{
  "n_kv_head": 8,
  "d_mlp": 4096,
  "norm": "layernorm",
  "attn_scale": 0.14,
  "bias": "none",
  "extras": ["local attention windows", "paired heads", "shifted keys", "gated attention", "attention sinks", "capped logits"],
  "init_std_qkv": 0.0159,
  "optimizer": "muon_variant",
  "schedule": "cos"
}
Each number is 500 + 40 x the weight over its row's rms, rounded and kept within 0 to 999. Layers, rows and columns count from 0. Numbers have three digits each. The size before them is the row's rms in percent of the matrix's.

# up: layer 6 MLP up, 4096x1024, rms 0.0598, rows 227-293, columns 640-703
# down: layer 6 MLP down (transposed), 4096x1024, rms 0.0582, rows 227-293, columns 640-703
# gate: layer 6 MLP gate, 4096x1024, rms 0.0565, rows 228-293, columns 640-703
up227 102:483589449538547538503495552486551594443576481495464505445491552506479519470588547541501483495464480473563549505530440508503556559492483429535521460491535468461492522474537490509500529567427493
down227 102:476625523453480447545556424504516519478531485460531566471490485499468561534484500477589437517493469473480586471473468418497501444505505465466487541426473425501554506501547506542510556499575501
gate228 097:505506530514485608471459506468458567488493421509526528434526463494506458447524499476526519513505492548467441522508490430421465453432435482498450465478470465512531506456502487421497482488525497
up228 100:578507592530477449547575473539492523480461479517556460602466451528410442492510478526489503543498534518546522498539433549523492535536544554444490488541499471549502590500432503517546484539523556
down228 099:408454501536476487535557503483564429495569533520545566492471583425441532532510474490554589480570572515511489522546494535517456487535524516557503509444633562483477525483458545520511547431520486
gate229 106:470425559491492466535426511442503535514457505561519473498464481547495528448464574507481474555568458531433481515519505487546473483524537517555531437557459505537507508471558485506496483415568454
up229 110:510503461500504498496510523529557509555523463504413507469523454471513509450459462475531511460539469441475437544502497489501498504510469496520499549517546519531486457443479520554472461556412537
down229 110:510532448462488497445494437546517567484504525446507515492457451459471521535497468486544416535430502522594519471502557423543520564448523542480515496470489514500572446495475474493478497520436526
gate230 103:471479451481478486524516519503506459467514502557480477540479487550524462543560468516434514524489527471480486548523490513520537501494522448524480569503478518485538479563500506470464444497511487
up230 102:447512481534509474584527489479513586498459530465491553506473452467475500448454460525440532497518535530456552516432483505515469531390473450418475422435530524483491486469526509489545486565485471
down230 100:552477483535530439543535523510558489499556478481483521454481474474475504465569541555533534517473475489513462487460548518579447481521522448453492495504511519521540509505554440523468542522492443
gate231 096:525523561447449536474477527480459424524520527478485392417563508510518488531435400466569493543470446511443489577512469448507493467473502581560538540546460451473537458494548453579503547461430508
up231 092:522496526485584501540502459506417524528492461497483464423521465548422526504522529488458523492472441543512474463511494458487487492472574473512538461466556525507388464503532465424480545528575465
down231 096:499511512574555520453439514479545414481494590473499539503482514471529468465573508556503565567577508463495538487491555503493571478504506535497584528499385524513411538475523534509481466447471482
gate232 098:545514505495426533497574517504486476527460514571509535474519454527526490535531467426476494545517474442398476507598520528438538520530469535498465465510467549488476534507499493384528528467389459
up232 101:527525497483497501468506535486514494496501549492495494465508446512509506477527472389501541540523432472455567469426493524505558473521558520514511526495544507513570521517505426553489558519461459
down232 102:468493524473542457472506481442516514459458501533519549474515529480529507503522479443502473506458486472533498515533574480505543540473508482454523475542556595479478489376519475525547512481563474
gate233 101:461461538524510558484518448536564558519445552486452492462539474468537517552556463491491523542393545452450570458467440547488461571496498441495492425552500524532544491500484492550455436574497496
up233 101:526504525520529495469537493488474414535392544467515458491548565498486444520485477589481465546439525504492517526486567540476523572453509535495453491456492482563519437467487491476455459574502510
down233 101:499573516427490526539517519462477508467502544502516559517481467554447512487463486518562428504469543458462460533448516489438598494491384528505473466456473559523484466469417549508564536410472455
gate234 102:497502529502471504517533576499465508448483486504510488425497445471432443548485507567436508495500503535496439507494494429469492556515529505447500482481520526530492528539552474518450511472450491
up234 103:517478520501574503502530465567453455465518417440556557420485489484476515492504454519393529466515456518475525504509465544484517485522541541496533437574578532478529531433505526524478484519509506
down234 104:475516485547532510464478521579480541507509529498454503490414516392560406462521434432489484497493505546421476548525449583507455475459428472523455477498462433453512483499529496533448489473477459
gate235 100:532599536492448435508563562478586483503466525564486503482529493530573528452460518438467516501449510521465573530625482485497468446471514504474492595454528496504600475460473496482484496511530487
up235 103:407539519597567504500523514427496482520491447525520500496468490509476533461517502539555578477544520465456504436565478447483486548540492512519600532526473469497527541556463484455524490548468503
down235 100:610555526485456484548475467502511480509528520512531483472571549540492534489458550479550483456543503499503485430484498574497456484498474467456510630517484496506425566547408488502504458512400510
gate236 107:427504608417469445478523472600532451455514514510480491487523436481478508476463446471441538473453459494557526465463440484505509523514538493594521542436518458470511504495496536446475514511509499
up236 100:547497502459464484529467456417509496476428563469458499536432451404476586475515478530589567494407485491503509457512506477522472541457510446480475475589502509533562479470465595492510454506391455
down236 104:526509478496598564498499455506469527544471584518562481505489477564494563548439460495505466505456557446487450462457594533487506475527528451487468479542494491543464503503465521537495493495502503
gate237 097:515478492452490513522466483512514489580508520493464448484461499501527526475470573553497532571498464438457465477499517496476497513487536491484583526450527478458561546546487459519453477476532526
up237 097:515539509508498497520556481397513486508502468503462534481511510497426455479477470559530418437517475471486520526406475552492445497533511468546554531495562577505498508504492518497510474464465481
down237 095:559548448452565473481479476469489487429477498518564469430545528562514409440541524503532489500494500492482532554517545495542506503504501487516497466548480570491505499495432474566526488521468499
gate238 100:558518504548474502540555491543480514454489522514437519498509505520479454495483419493507497453537574477500507559464562469518449542457504444524470506489417479453477420458504571501545519460532500
up238 101:491451431517526472555425619517487482449481539411443571469488417454532509547526497546489482533535478448525543551454519434501508469503516516451577522483523498480578473483506506557480469484502493
down238 102:485539538550536452472531513473485518504482473492575510541435580513490471578531490576439473458476519407496544453492515499608504534466500505488399533428571517489544448468554499491469555558494509
gate239 098:571489459448526524516486493460502485523554472560523526404451511534493406459578511520500509520561477494509495555455417447437544533497422454542557555531427451532500533433404519502434470480565500
up239 102:446470488522545448470520534528508565457490468493537485576524502479464544487504495504477498486477597484541511534524517462484513501548500480464463517512536501494457533599518517518449561520544486
down239 100:496531543497482531481528427454448509509510424449517482517426586537563506571492469532512491471481525482496518506541527479480541467457505522549534505412471499482567525491537491516549464516516538
gate240 106:501494520486533554474512533500567448452463507525479506479475507488460575492522491464520490460487410475497575443492366568478495549425426451508545491451537461528583468522504521518466500569506482
up240 110:421493572539514519509482475480470482517508448521574474526512535514525513591471480542494558476496489565418461478528533517480475448470603554449480484536444533512489534508520527532527509485522468
down240 103:461504508465486363461465475531458399454510510513523460470553505456477446568551506497481439482495450555468519562544513535559493475575540531463446489559582508508437543476502457448595586482517477
gate241 101:577505531423402433511434522507519524470496431499505543495479477456587500541520521448466511587550462556479541517474452488524497499500518493527509425512458529491472487456569468419537446482508438
up241 102:506500481502560511507506488582511490390492545522552495491445500482467534452493531438459490467501572524493488494430503547477496453559491497505386502485523511531460509495502512458477499534444520
down241 099:495468458567534559512497506509481539498441533477529497497522477564518511486499501501493499473432517510462455535525469482489485512507423524504521533460536492487541421429452439553455447557497543
gate242 097:504511385447411469560464503499479506534529474494542510517504418475513470486501492460445507569522487524534497499457507482529502497557481539554472503445462438456418540580496465486478429473397506
up242 099:521419519474544528583541448475539562521477413555449492536481456592549434427549485531460465496394520533517522516502558578542499550481507506547443578462461499529522512529476508499534514460406541
down242 098:524544502526535473480482549535451522475515483510524501537493484491485511459542513471492537468441482536486522545562404498557456539504497487504477527442471546424523568465453521518494420488467440
gate243 099:565484501506524573444529486436444515481464488485516515515480488505526513548482469472540572531455492434459500515485417465528495473483545479537485519549459498502504563513538541516500524497433438
up243 094:461507539467444546423477473476473497472490468498448503587531503547500526550527444500462558504442456459495487546429457467529558477504515508518506508513473452520483512461523471471549532485478444
down243 106:467519496528513460475504552504524447509439459508455482450496506503451518456498550515474487508512537533501490506571495549441509451506480542490504525479523464460457467593527481505481493511544553
gate244 102:511454528491549508496535446542468489510486518485479457500509427479558527521538535462447522497475477463519516531444496524494502423506525502425510522562529464484475522548391527422504412547555555
up244 101:429538519496472539474461510520516455474516448448469445522502530541489509449485510523516545544522476464557481509427498562557483516432521527522543559450465516506504489538521499517491523482589472
down244 099:529500458521468516462534479505465515495525544493523433441434540490542483532410484470469486413512477471539490487493542494540491427527455423518487482505459503447590495476415478497421551527513536
gate245 102:492462542516522532483496497494490452471453504515552463436518583499468532504505499553471504493485485539488525472525441506493452473523595501502485482555531471437488448510582483511472577458537524
up245 105:510503440512458538460484438545536453507465499532527526510549447525521551485463485462508510445453499547547513494454573517624484465544483557459463493490513493506483525505461543474495595410547482
down245 106:550446542507468515543515450470479497524466451563597494482436514590570459492490476528481488467487515516511487493575489537591506488472542486485485438472577523501435477433543434476537506511594482
gate246 100:458559521489491444562526508455521459502438469539494492484537515500518496467424543485537578491518517505509505441493495467451493508501457475410431466509404485493455442442484445504491524534483478
up246 099:480567476505555519554495498550418449452514403497552481465504458471523544502400535519546495473545511449506458507496466535491512450531487515539466605498530525566551506522468460452491469491554617
down246 101:510508491519460537514523468516537494487462465568477520471510557454475495569503456518552477525508541495435486555469430564563484499441483476502503478575524447473510498510450474449500509528515482
gate247 102:566479567491437439456511481502394546429387496472477560511534477478540484505529496465522490458505498479612428511533445457509549486548518488571529560498539512433457580522512535464532448488531507
up247 097:511531480486443548578441481470544522480458492433451478471437480489467463482535495472512465466558534428447480458504607510466499511433525499527451521579517494516535574426524508483534591542490516
down247 101:470428524458555478498486494441512576524530525562483516504494539493499457519571459460473590463488479492492489552423548546473557530454552501453545489552485639460507529546524467499500527489505557
gate248 097:527503471532463549531502419570466461508491524553405527531457469482570540473493410542441491509475470460518517479484468503481493464453499485482564485484422483573483504513499457423507447472509484
up248 098:497428457557478490490478493484547468508478585486517494467486415524522513553495495487484563520461517476411496436405501473522560490555551542435512473484482528475503474537445516520491494542468537
down248 099:470474449510520410498537463491477452496485474523516472512539461517495548448463558550479490572442555509450511450532479499503543498544449436495583505496561495477474472515522530519587515449474488
gate249 102:521521529549499511483533479466499547501438429554482486448541542596506514552507507540522450595459467517512521486478443478503480448548501457489474505415496495486536547504436540488554408517562548
up249 106:511495506536487514489525430497477479467416497486474531473508497531530463491509457533492413445466480418499560518611429524501492488531496509490529486497504552430427558563608509490578447536492522
down249 104:578459563503569487495515575516446504452532545540500478401467581485554441462552483520508460518498485469484551432519425517457476407477486521513467470505539497464506503505463524573576487499576489
gate250 101:514482462474534591545476468465530519446495485492475562490495521517459492547571481534485513437426491396487489471441465543533524494470543515517520471445530544435484513461497467458533481553491469
up250 099:538480556498490553511521487456518486445605543528508515512561477480496462494499416513483498408501498462493493503522576478488497580471462539443504470420399501481458512484488562538482512495488485
down250 101:501517424504559526535457522463499538483488531460490405499533414505464473566450454476446474491461498495464528544521530561476472577525462506567502458506516567423549432532539570495622513527534467
gate251 100:490455573483470441474586550531546530502500484527477528536406507549468475484555558512431418420475571471497523569508470513509498607517492507510495512441516489539501425584524588436521514535492588
up251 099:542476484522509495527464491495528571476481442455490548505512515580509504476530487427505483438394443496434519542519433511525535479497507531526502497530506516509418476473500465464475477532518512
down251 101:482510435427540592467427531500447463515496429538485498521471510452444510452526512479474491505491517512453497533584443449453515527518544472471505488491528583462496499552481519506462514477494496
gate252 102:538511518494512510559564475520462515478465500524525537481514503438525540492455477468519501462555502535508505567481434543539459405477491494527435493470562511554588462503558515424520522485490569
up252 100:541495541486536408559511497490524540504514515489485520523534521571588458469511465451519543473551484543487503464544509569515500484480473432491522494473479556482516495556447420478497485447511522
down252 100:483555522496487528455473486450486413578538492493537514537503483499528531515508512530466524501539535463523519548486547533480462481466516499471447551498481421471449488583429507464526420519474535
gate253 100:528519493519462563483519456568539543430516484520479515488448426557491506533484447411495513532511484539487533534423523501557539538422489447551483476431610439492487511535536481432540478591481534
up253 101:477521496476445539468421444538566524497509519495532460510510490485453512564433554403453582509494477548520498539528490476531478500423482517547517427462526552475527506462472528526571530496515545
down253 101:494531440543401461480521460534483542477481427531446528508497467460415520448537499471433467510423489523530480520490488487481454566471500551480453572467558525492505495496499444477529468521484471
gate254 101:502441548484464497538520477485544570446465535487540451465566470454500494475488505471512554459435552539493517470522539542517519521526458469546438538469602532504470495521451553463457507473463514
up254 101:432540518473513485454530463518484493489464505562470558413543520421552512546543587606566514562490513483545471567492472541494444522549556448452521515579486505501494500451505462516508489493512447
down254 098:569441447475538470508505482535507455461449532492512464520502537507501504515451494527500510474497553483544518447542531497544547503478455516532453489540545524473547479511476513422464520452522531
gate255 099:491435501515557523462514523593532522534488465550484458544543553493465526551528493522508495540493423544463565454519430457488541497483457568468503529495495462464537422552524507525452464431518521
up255 096:451476498497540465533484566492474496540432444534549547540486497469446458420497560500439430535520432431497479526517459535532517530505493515499540529437545499511471565548518542522427519467491485
down255 098:525467444495507540544551527567539490502526474486528478524554526489404515506481533536505563461524527480464467463414586479445558492419544458500532507526549562491488517517502555388516599525474567
gate256 098:513484491511580503496510531543537528492530506460538494497476518512560510501520454522474484515460487404462517486499518492521477473495543489562521521433485491448489487497506475357465473490565425
up256 099:497489527587569537552498484475514588510533563477472492390459483509454468516518555438484464489460486436519449499480507555493519528511502457543475484451558532479492523509530415511519432504510533
down256 098:492454513578560495400498504596537551487576520514510550487526497540435518534511488501526478552414432482544525483497499508428485540495499477483502488466495500602509474468434491517559487483455495
gate257 101:519510496561502479460586569519471481527527457504483431390504552468535454504474524520482527465502498448486535562502466537484465554501486544479520453542572494543427511527480448434542479445477501
up257 099:391495492520494448497522529565536474494463420511545512518527509448474427503423482475480412438481461508455486538468495445445493556518525456508447477490433532533442535549490526469476514434437491
down257 102:494499432476535498499466472473426545558536562458561587502510470538531492471501495521414482516505475526548477402475424442456567526489458514491523489410568612495487490536478456542513471540440500
gate258 102:520471499577468480419525522484442497600508479570567516537535496486500510493461475465482463553409499473441540484476575541514445641604519482488398454481468463468467503548550529556498530480413495
up258 099:477413516515469526466545530470461493492482570467545525478501523479455500461486545487488465585453476542473548486425494468486395545531532505497512435463508565520528458561526502492486561474452488
down258 098:535546488537397460496545481580505540502481487469487524563497457461502497404499487569513497453472461525530468501437495495466536497494492544520470459503475519563534530584487472556401468619479538
gate259 104:497534515520513476470497524502468569478528442524520496488456506483509464429436498434567479536480470523483501516464590430499499462445578614456531418482590518487537475579522497450437505490524580
up259 103:478526529544575489513480488509477526569526515559577507495498466487546468501477450566531506535497467486525482494448464511493572507412541597537455473472551462482461509522512429514467529462523544
down259 104:484471458492470508462595526509537423519483542538421448550521495529519649494494436478544549473468428511458486521517476487494523490495511549431524512467460564460551493507507514547469527484478475
gate260 098:505470534505468514485479445501510529486496597520526482543489576542487444467436554504493516422463480528525500540495542480482455524471492491482494538578384497436509495543498491454555566488413511
up260 097:444452518484488435505487477596539544519467482571494539532470467600436494449526510442436495460551468636533500471432550502504525458494541526520446525534529499507512469466512541571432454518504474
down260 098:519521495471506417471501540557466543493432390484561567519495444512576453521517526531487498475515518498495515500463472444428542449533455508529595466449509475478467449593516481504476492482454514
gate261 100:574547579451539482569499549495525444487528454511448485424572608422438537541496504481500462509484429484534480508447441497541544483504438534496454445556507451533463515492438524456518478485461554
up261 101:469447478461433453445493477583485546468480476562490461513499511482520563547463528501562453536503490526515463484495549489439495505542457451557499556470518529386503456539485472507575492506477527
down261 098:403520442490520522496488431482408443503550494532522526541477531495520452467512484520480446517545547508528537509498469448578491482436528536529526481505547528504538479525492579531435519534424451
gate262 102:528434475485434594519504468479469429571509489512440559525462485476498514487553488500532446515546538550428488476490489517415468468531466602493536494543532484445503463557468495510501510588530527
up262 103:454519528530485515470541534459494511520478539494470542461482499508438510524494488480547462500535434536499428507474616502446537391501504481514576540500496555490414517521456477508506534421528522
down262 102:484519570476452587556525546458463470532491491485463528495455472449562494496558503494431549508558462483524418566467584513516479503471513559459462524450589466547510484609601502445456546543486490
gate263 097:405458576508473496386507547471418439485518533456492501443510512539456526476480488520500524514462538470446507445422515531493523504552475543493449501443516440474494529548476502468471527527457414
up263 100:574484459458443502511511450487490516440463485544478420468528464449505517464497506515552550554491532526513535475563551505502455496500552468490458539523462497477447463441538529525523486446582532
down263 098:562455461529450467511539550519554500542426504447514574543465546502481583545536473418522539447558576544506512567523569488472476550466474460500513529482468517552438531489522494414437534501537419
gate264 102:539493443472467531500536483498556482532568466490543417517529513515521500557487528528522527448447486489559537402443395462612528558425496441450505466514480492546451543455484561505472529555601475
up264 100:475444516509529554491518508542532482461525529520507458481580521521523471505464448547470479480519448497520495535480430587494597560426386551496499429541516519441526521513565520421503525456534487
down264 101:531568475428508391535510437457538507502493474467526472462438456506497488474480521492482560466537501535569482506522494592451565514478489554521516417523483537567550464448468471485529476475444465
gate265 117:532484445574453507454381468497522455568469480460605530477530477459521561488438468489557478538459450574504467523551507540576418498515473508466544533543524501519446513484571533455540543459515393
up265 118:511555525474542422508493543528556529502538519540461531508551515540496508498500519469415461452616500561519551499510517434458470535493518436540473439510524483476454577527509554524524434548480608
down265 116:510449572503538482447493474413500465522507566527452533517502456587469489515492530471491525451564531475499472436405528464479549510512518488487482489463501493481530574519482474472499462506522580
gate266 098:539466420511513433484478501513527506479504509461520562559544578514446429505599507491444585488456557504525537528510512458472479517548497461600465476541486474509488515477478496516572502479472496
up266 101:534521519559526412445568488514514396536528553444539440484520556480480462510530465513470489474526525478492525493459501489435537455459528479442506461514486455531482496438459439475422496520477459
down266 103:471497511454439600441503524474539572480501544517546453532468486412491545491570529555495513445508557527429516509511471525469485484478526501492441492583481542541446477513510513563523543632508533
gate267 102:489496443511474518462498581502529378433487463498504469508543537466466445499436517493521480470485504502482485516540499552546506450532419440452485485483503517533475517404513445509492510507557524
up267 100:548492574550477521453571475591472525601520546530478455545472496546533479436503443518562521458478504471488554543473551473494541529476427443450421524459458395533502496519475536410482464472487550
down267 100:553500485535495518591518532522427417509534562536434532522485531488537450465518471426540513451479541502466490495453580533561516547487474452435482548521529528475484473469425569511555457517512504
gate268 105:561515487524495512493482549482444526449450451530484493513447515518524497537524465514515568493509477439536585475473550486534445490511495491598483479409510477387488511438454472423516434562438547
up268 106:540511452541543466520519493437481426480547470539445520548525553459512474466473391468505522466488503510513541513538407516585524540550442460555517481482551509422493482464514585451478569533572565
down268 105:483516461511470468519467503507560476542526468457449512499491528514523478424441501520437539550536502508562452542453480460500535470464528472507460585502478545491551506475491520556519511502563472
gate269 101:479493404501548517538505462541596456466520542512449522507448485531492446536461496485508568471490481523557451497530504526456419567460548481515486513525428491528535513536492512452509532449542488
up269 097:515548514536506550515579444539539498472410517517536503517485512518635432535473477531438488540528523520478484439543538547523524572485461547503493431520525567524451556498564463525511422537582501
down269 099:517421529474516492489563536455510565467553502504470499472457498542594486524509453425500491497481529489505541515470433425574448507421474440525516503507569469513490465443586405467531546510382394
gate270 103:549457393555521497543476545456455490513536529551493542523492519503545402513551551470449496550423426496554391497523551445525516482499545491492519506481490562510460482460504505507550443489498496
up270 100:500454492503449513523491500547507576478449357542537569464413472511492508566458590575520537461448541535547490526457467454467523521472424439474503444521532552478544511539518563513463525538494418
down270 101:438538412464441580496548539512483515467472467439493548525528452494513503476501532536461574430499482470551471506547440484421416461546496458544496485441488467420490478480512498459481433491465535
gate271 101:526576526475536532547505458501512411585525536505488431463522439574443547443480491566535516527486491504405505596476462498405562567504531470498574492450458459378496501530556462507489504509425465
up271 104:527514556516528457548527467490503513581548490520534482415542446434535483480522508444520556518536466536476507518460460458534524529461599487562541538474536514408554487560501430443505527475546432
down271 101:538444511564480474461462447442511487575433475470447481534539493515484494514549441546494481531417519493477479525480456548459491469562566488440507500506520541409511477517524470549459492556482513
gate272 099:534535501543483507544470470581451415543516522455526523505456517507532455527462545476505496521450542449545492468464539421530449543476544567511461479543444553458469535512523452460471469451526487
up272 103:553511522544515586599535569536545558451543504475527571469508493546488437538510427473545503504562507526542549514508502578553475556506503430473451410544545480443476557469469487484505539486533498
down272 103:519481537474478457588468472478495480502528509500471473486493535567485509489463462481459537546488401514560546532502494428528476497492607481546621441540542555446512499512599491475483509527524520
gate273 098:523476549490467481503473506479526604455561472491511561542495538466436451501558464452559461462459440545507494584512585439459422550527497498577526468512445519513488516497555584527510542431508552
up273 097:550453507512451540531457514475499520446566573507476554525492520548484506547575486386456486502388574454440452577548509523527504529554412543555460512494433528529475569510554544506452479537508475
down273 097:556451519526441491506493442478441520485498553464528549540559468473477512516590536525476523586484448555496475485575458443511483453481563484467519507543447469535549502475514476489505501494504538
gate274 101:478551476483523480458505487557484463564581472485481433521483476514428420461458520509495529450529405504597543489508472503483459494470546449479510518416504544506503488486541533523510419476489498
up274 101:474532430530542489564568456542491470489513477543469481514537534519496392522523519504453537487526427501533528484517497408546523469444516521486524469483470475580501529531487529438461472531474481
down274 101:448496491469516591490524459549463520550527476535465458489466480472405465555504617439529400431448474454448499430463532515529535463519479492518518511458473532494542534574459494483473408464524517
gate275 101:455491535486473536516507448445486587509510525464602566518460522506525486562496540486546540494549503453524497466477491552463511472515451501437513481481499525512493533496465551487443492474551468
up275 105:507519555490558516515487486492446492516468559574509476412470441470459549513518536496493526564523511435503424530484515501509470495432499498507474465440462466440510475443498479514521508457573546
down275 104:535442480450479520469506453536500538473498523528436542497581494424486514505522533522475459534537502513442526504431514500530569515499523547479495470452499532452360511428579383492450440437559514
gate276 101:441433460431553541551402485546486527505513467580499460492440454530547511499522541453535504478512524464427535459461515550506513538467488469475514361525469542434492381491537483485497493506551506
up276 096:554500527526443455491467465477427536496499485386514534537509454472526518464478509555465467458478587515457451575460472550551469520493537561471485484440506482523511495507521509529509473612477530
down276 096:480575597519489460469563500569501474495493512466532513549509469545410518487550506489481474502562508528483462474494499482433439459468558536541527473521446501452446451421489573559479567482466484
gate277 099:446503457425536563485471539442488540491528486468536491520465505517556436457558408482487545474499507461514490541492523529482542477556483506464521517478521499522497525460502520479528468453525522
up277 101:492506470461460480551545513532464483447420498559459521540508534532493543540488492534472536524462491508470500571500510591562521488566516460473489527520536542552469461510514507496430536530464539
down277 100:537528524515551462473491499541540447531502456573504518537486487512458491532535523501541481505506549421467478536443395509454535512506563538563500502504468547542559506480503432535464533528457495
gate278 097:514439530613567535402485476463490525498468466516453471524498433463502612451466508507558536498433545511493483482532529547484526430568503548509549519513555480468429561494510501541491513556515525
up278 096:555439517520468471501499535484458438539447476550482398467468540470520557553461484479500536553504514409516563489505523557505441540569594567550563442524543482452473516533497486489403467512440533
down278 098:499515499485482457491454535566534477510523494534466454510546382492509501504635555475493487530499518532483488527459458461480472518518487486534496477491478418507503570578482478449517518435537510
gate279 098:488486545518507579442416536536409474427512599491525489494500500504542513538517474552541526462464504446503512543499388453534483439509421519555544494494501570535452524488465534533462517514462489
up279 097:521445456493530498500551518521518491468528529513464515524513521547407546491501538439480483483558433517538445580468466544532459423534518448448531495558505465465568446528525468544498510479457563
down279 098:460505484461502500589464468454485485569464458489498515497475497592522442550455560556522535529560493481501495544491485547532450458406486514507556492476519478516440511505563500575545506450470481
gate280 101:598490480456442483554488473470485492533537526553514541530549474417521532554600470501557510460463538528473435481530461474488533421514480508520522428464504537461490479514415478501422545427519519
up280 100:500485525501506532471509491471495561564580527475487466473544496499482512488456531442518472488482491554478531580513551449531483510489518502537558511517471522524524518466575505530595495535552490
down280 099:476457517609544479420499512513519513535529520514511529473545549505524496503547549529548480475521446528533475457558590502460525436486419515507511497513566547534519580462491450569469507513535528
gate281 102:570536524574431441558500506479416494472551569512513452583536575533425454527469566500431533383471499487491529535456444553530427535525488542481487418481430547446537572491490476455466466554471425
up281 103:565477574599510487450454513510454517515591482512463510552533483515496472547513485506402395477519490506552521520450446492557458449555491532495503439543468478488557520520431489473516547589529514
down281 100:433511478502515440495532600477529523405479594542463525466483516459458492557483507515454521465498516536526465543518484498524508472503458539508492486587468462540512567448497501480493448521443565
gate282 100:537521567475460499542445491475499492534546498472463550551473499482550485464564459471509453430472581484510508437521510525506492533528506491500517554496450446455561502425531495458503549479436464
up282 095:511424561540537537453560492414483492583556498460451459433577485501511489446486453499519465480471460527551446505462499505519502509523493529525509489545452515528484438556459520538523492473528492
down282 097:448459542457496482510493470505473527575390530512513427558495483425536540459472454516480480472435569489548469478506483509483510468484480476506513449472535545580525517518509539549498475504490530
gate283 102:508478512489517472523450474466502503552428509483500526512537528494583519533500502496527529500487507509463485494518508394447447505522469491541470496522508524505468500454543599490497550416426447
up283 101:532580544451499510516557495480512483482463506538442496481477421482557525449590499466625476460453444478564501490523512501529514502541487418448474451530451506435493479545570575506523491511490497
down283 100:466496498501506514424544553505488463515461515491509552412548430507491469472566457513497476447444462496465477536509455521527538505513420406387446461416467511537504490455455469504478550452508495
gate284 099:469502483602440469532521562557528519550483472428551470529588492474482543467487517493456550530479464518546500488455481539474556549498505523490503518500492534488524501568512589494495500483489568
up284 101:483451558501470526476488540581515556513462603469497535481496450474533528510524492515519535575494420501480523522495469422483510465514487511518563451539445535516462521513567412459479477416489514
down284 102:581541489480488534529549466493501493445498497497523459482463437458515493526566524500508408507494506514542524462444443436529532529453483490535564462470497478459482509508495579449438438487429446
gate285 101:467545454477496544504481513543545519468495457412502519571485401481438522493488522501525542506550524441574485425508497520487494487520475555563510495457516480510550534488582512507467470531452510
up285 103:514463530498485556495499511476511465467500547524485492520568486498556478534528529508506436546502467465483507559435446480453501475483506527589514470549558454533494519510499493452616591560490475
down285 102:503463574490501498439529449518461542468533561547500492475471518482455475506461555463519538421511471472504494554501525404577500486506535496407486544496485449491487501548534462484509517568525546
gate286 101:474473542532515539443491548563542480487466553509485566490568479484540416464547450449440542566495497485490527487533555417526526482486463507429569467481529546546480507500504468549512475530435470
up286 097:462466443457522485528492574501500528580459520482524550516503529531517527526545530536523497554471517562475518477492538541507437472557489409498506496514470470468536535465503485550508522507508555
down286 100:408502557503445517500486510510469548489508498567505492559500466557559452524452468473493476566474499487421531562577518529478559468544548461494472480446523499477461420519527505534470537527443483
gate287 099:457494481553480540445514481576479518535554424484558527417561436489458450528491461447418492544460467457533480581506557446364497524438430467466506570472543484571427487560489553473504469515454483
up287 101:495512491485518546589528520522487492513520512544497498497436610574524523461524524527556443485542414469525507488442533487471496498456438468529510518449457560512405486614513482512447489479532545
down287 102:486501578560506540487543486478503484457451496509503551487468499527490467448567444531518492560478485558527517508552518470526465435458501477551514585503443517531469564513440525471481499557543518
gate288 099:591454547476469529533551540500499470502556523455561520511508501474501459481465487470493528546530575493487494558484507479534531456552451397482466484570444471492508544533492573476484541525534498
up288 099:471480483501494485442449498459571505520440473495528469441426524495527540476512484473437583542493478434517558523510495556501502499448474484518507488404494498454530519501486475480524424514488467
down288 097:501496528509488547477436620474459531580441457601440510516497433480505473488471502456496489536529519442418494523525553518426465506564471499563438499523497467560462504451458441411481454524536504
gate289 096:518490451547449485489530535529518525514510452440463456427560573447530481542487506530535567532450536502472532428503530537449544521476529565527493487570475480535442551463507535473472496450517453
up289 095:467450512497448530495473498506453513485451498584538468508497589549464476470444567532425401518456502426552482553542512477500491522472565510438531491558518499448483593500462477485478488537511492
down289 098:517509440511508518500475547592496453424522560490473512485521514443524453508544504546506462531517468483534460500547577434508416459476498461522499418497529467534472597466442480579502472501533452
gate290 101:519513525512495522502533463545416455440596503459596476465521554467529490517540493505377433504499479469495475555505502499539489467498531480467534451465462482506546515529503458510538463460478472
up290 098:500467466450567541527516511517545548496449496502542496564509486575532473476517498563512548449523537436495488439543467452501548565470513446510393479536510508503484395421579564487439519534474478
down290 099:512503497458477465412473411416557505515441507531486485521507532562495490480550563457515507449549516491483538433463482487554483502441530495463477409557513521490535494428452605543483438506500494
gate291 099:526564479575514473470453549489482460510535511507486512492504541515483560557512526471478552494522477588467487449610478508514497562504517535484501460439468515443524446514469499519522516515573489
up291 099:542505543527524536431454491504476491503503514494531484485479534481501542472518531420510551525496476488507513466599511483511468472459506469480541515507502519486486495496524493532474413490561532
down291 099:542523515505475484501508514539525531476547456546497420495476491456447460508449556555472568519491470473538474456495550464540475435525509505518523480518443444489493481518474508558525472513563494
gate292 099:506530477521518463529573528458468515487491430486498473519508443506568426441518507458559484532461495495502508520462464465521460487518425500470562493453460551511486545465476459539462459502504557
up292 101:468473478482520519441493485555482513567504530470516524467458478487480500517517481483558515539521535552527464496543509516409504493494501528513506578500425467427471518526502591545540465492474553
down292 101:501493496544583482504535467571518462447462515559512539570472449534486524489451490524538512524551500477543483446512469563488528551487436503434481488528511485549452458508492506480454518517538523
gate293 102:500427491432471512520462475620454440514487531545503513475499459454520544570429454500492506550497512463536510559472528446508507459544501516500459508450439490497450538498589524499510552502454448
up293 102:476437461476480482527565482548489530522497552570456525480507394545558517460519496376470563493508485536555531534487492498457512519491562526396492503539494544500532518575479526536468521523514482
down293 102:455546524521507534514537514432505472473501474517463474560518439509538531471544481511485528437540483483515568571443494452451449473466416501482573503440507444474493543513455552523511530501524524